Weights of a small transformer language model.
Size: 24 layers, width 128, 4 heads of 32, MLP 512 tanh GELU, 4.96M parameters.
Architecture: learned positions, tied embeddings.
Training: 139M tokens, 2120 steps.
Each number is 128 + 32 x the weight over its row's rms, rounded and kept within 0 to 255. Layers, rows and columns count from 0. Numbers have three digits each. The size before them is the row's rms in percent of the matrix's.

# layer 16 MLP up, 512x128, rms 0.175, rows 57-78, columns 0-63
090:171095080091104100125088137141176154068100110149116134119179125154116144117129108180153166048121099114128060131104095091126161148094126095074110120116090080150161114130101181114114078168126070
099:113124107108066130098170132154140060145142140107139127138080102154125125200119146165149125046087155095212083162129167114079106114124155168128120198073138130124116124149133090119180113122102140
109:153146167130144111107113158080161127121073109154184146130141103133122143062138110069092122111160091218088100085140163095097120157131154123110137114061093113102128172166128165192122149094122112
099:111137103136075106145110143105121095138153129138103118087138116105080121174107116121132088157141108123091190160048118127112111126164094058120099158080151073132142173215113087151105112142177140
109:076046119136128188076126156071139126151136102146114096113110120119115057104138153175118104088110224158161132118137086065099161091078123135117131145156175098132140181108165162077112127166107109
104:171158133113105091157174113108092129092148149113150181105169113080097121157147125113153109168097141105140123169111079154101077149137110076079152143130098255102139102163154120171148130130072078
109:148132144142107139164181121134110055114164197083176077121110092141136143161146150162141138116186113111141114107132144147149160060126113118134121163115154147166126162083099111173126151082143077
091:121129131092085135156131160163179177061126111169124141151131101181096172119089043146125187112130154169138163130090094177115128087124097120107136138117093143064101119160178173130151145133130103
090:114111153171120136133135151106097094191120138119126169082169134133185144098127112118086103155077157131088069145075151124087139115159082120100169066072103112119137114145144105138068137139104155
097:108157164089135097140094156130133125102202098086084096118106125126129109172112109148128139123115106195101118171120101139110173142118147104144193143133130144093122107101135140125127092173108138
095:149156118151131110195028060123120131142151112119134127094135131131133156207159124107190108127132129137120150093167173097053127105146130157164165121078155134095065082139154130110147165110118158
102:150197122107122145109076181115093103150167116151215128096173114132118094109138155118147108159076115103106111100154145142093119144117198106144130153082137130072120197117128102111135121112085053
113:118174116132150108116114114135097090145119160091057099162121110146091074147159116096116038154136178168132149093163161092194157153165076074139120112079173078143090140093151125089149140119095144
112:188145152134134140173134137098115097125128137135150187143123117131135139158105110121101156082067135132132109087149132155148144111123151121122119103145083160160157204098109085144111186130169112
102:183137067167140142149119116087145113185126127141156140123120092125104157175133076146120166086126143118172140125135131065105156151152100144183100070106142113135125128101145046071031157154089139
087:153145062064071156098145154156161153154175140129165109036190194120071121133120061114163094093081188092121097122120170143134049129129111093173092104145142112146122164122173137132091095112070117
088:111189127092118101108084151127101105145108152155105148169128144107094135077111114211076066160164088114125137150095133142107136161106200109137145196136124085129088082155164102105119097081104132
100:143107091112128183162142168143115117124116095153160125165124205141194097148117119128073120081146045109122102125112042113092164136113179131182144105090083120172153122116134093053117144095199151
090:189182108158125119109149125129088133128161099152130114146126078201155107210106154125060160153100132194105115150060150150110161095113107160117113125125148124144088158105144203076098148099063150
105:103160101159128149118124138153080152119097068103102117054135106105186130204080153142131120100163174089108121145132081131063137159146121117098085112127099168079136172135143102129137157170124135
104:165137115161151128175053104128109123139121144139138085198161120176109157121081151131126099086123165089175145176179132117102078120098098112171119126081149094119125036135141137122106064103167090
100:113200102136089059141143091120151108123117147120085136119138154114119154166162127117069066122091134150114110155083121086094142137058198128160165117160144154144133165163101094131140150128146090
# layer 16 MLP down (transposed), 512x128, rms 0.177, rows 57-77, columns 0-63
088:063171150166119158109072126109066143139138161169150164076134143178161133161142158114123089175061135074183164134107120115090184141133147113137143125133144162062113167145111103153110082086162107
100:112082155135160160102097132112141161170161103108140087100109119093159149144160072173086075120131116132085169136139114133111119124094111132205120091148072113096133076138189087109113129123159195
107:121159089103176169123101110116123128196151129146081231146128100121101161134115083167126178144128176023227083160090111159141101106144089174118114131120144128111085184177139137144079114166126097
092:088080096150074053176123143178167117151120057058164105112160174108121131114150127149070106103112111101127173128114192104078154140077122066125156164122169151131173131113121136148111167083146110
109:100191132088135164132160089160144117118124152201131105132128140130172158103135116073116120175131151130128127101096143119117151147184105120190090126132169134122104106152103115185119088144064164
105:153152105071125166136125069116156111178116081110173122125143059147181139186109111101166123094133093131139115103088146159106074138070105154145158144123108180108107150084147138133099156071128103
104:162192120137130085152080120101100115132172139135108130166140108157137121173108087171101143141091182143146127086179163161113103163172134113125111192169097135161095119185095128142113195175082167
084:129131096167132106120182176108143086112083152084124132191108131155086165139150106147153096176157123133137133076156154133138097187127125135153106136145168099112143109131148078070112096172126096
090:085122080151066117187170144145151144146135152123131104086125115245088127095194154101118155181180157057115141176118097142108152107125119133116113073138135143112125149157090172095153143118163142
094:091101129088108119188147070085151063087113127130161118115160144161133130097111101158122127095086073166167137122112157112105129105122095094029109104161152175061162174098070143106089155124184080
100:160090134165109095106162136146151081090136127131155061169178136141109130081144097212173073158148134165093118104095080139147089109110121117094072159127120115179146125046067132085092077085147091
095:147175143055184128109146132095098114099068138151161114168128151102173120128048156132126131114097120192117131077093199143123084132125153110111119088048076123079096148076105118078160188189166073
106:130134116167189129132145121097095149078137120157095146140141172177127121113154161118125126143080123135101123127172173137138038120066161120109155137099077152141142139053147169130141102123142166
101:135159077101124064099121104172156112159172173153115160143114116092132150123125115133089177163069117181197141130156137099150154131132106064118163110111130127105107119169114134101110097114142132
099:129140126092122106105107115194142153140119127094054194117155139128144147137082129154090114154163172156151177167181105168208125128164167126112090169124178198115101112121099141124152129158165109
090:070138161103112091083126115072097119123139146169142097207165160124137103170087129102154103077126148139091118108125136125119138146072086095132104116113145097097148191153054133063144098123099150
097:092168166093120162109137101104095132150173137141125118165101162168089124134139154123151065088145115124138176171097127084106141144059146147153134134138140130151165138108080176182140127125049154
095:146189112100101132113149114147109160196147148125145150103099082145117108096100132142122143114103159153070137141139137147136009123095092168129106117085191133148141157113113171162179182185134083
096:093142114141129140159118107140112138065084108134167115134124105102138138125106120140105103139148042163169181153145204155142153146168138127132135105136126142094168127206108144115083143162110072
109:150126102108132152155120092204074158121071058146140164073169092131112154140091094077149066187147172122130142100121103136125123157132154116106134101146188166122136140127142178135155230183119110
109:160105158124128103131158055138103180182134133137187093106062173094143132131127121150159112159081108125136124087106113156137139104132089102072091102131126170141167126123155121079183143122119179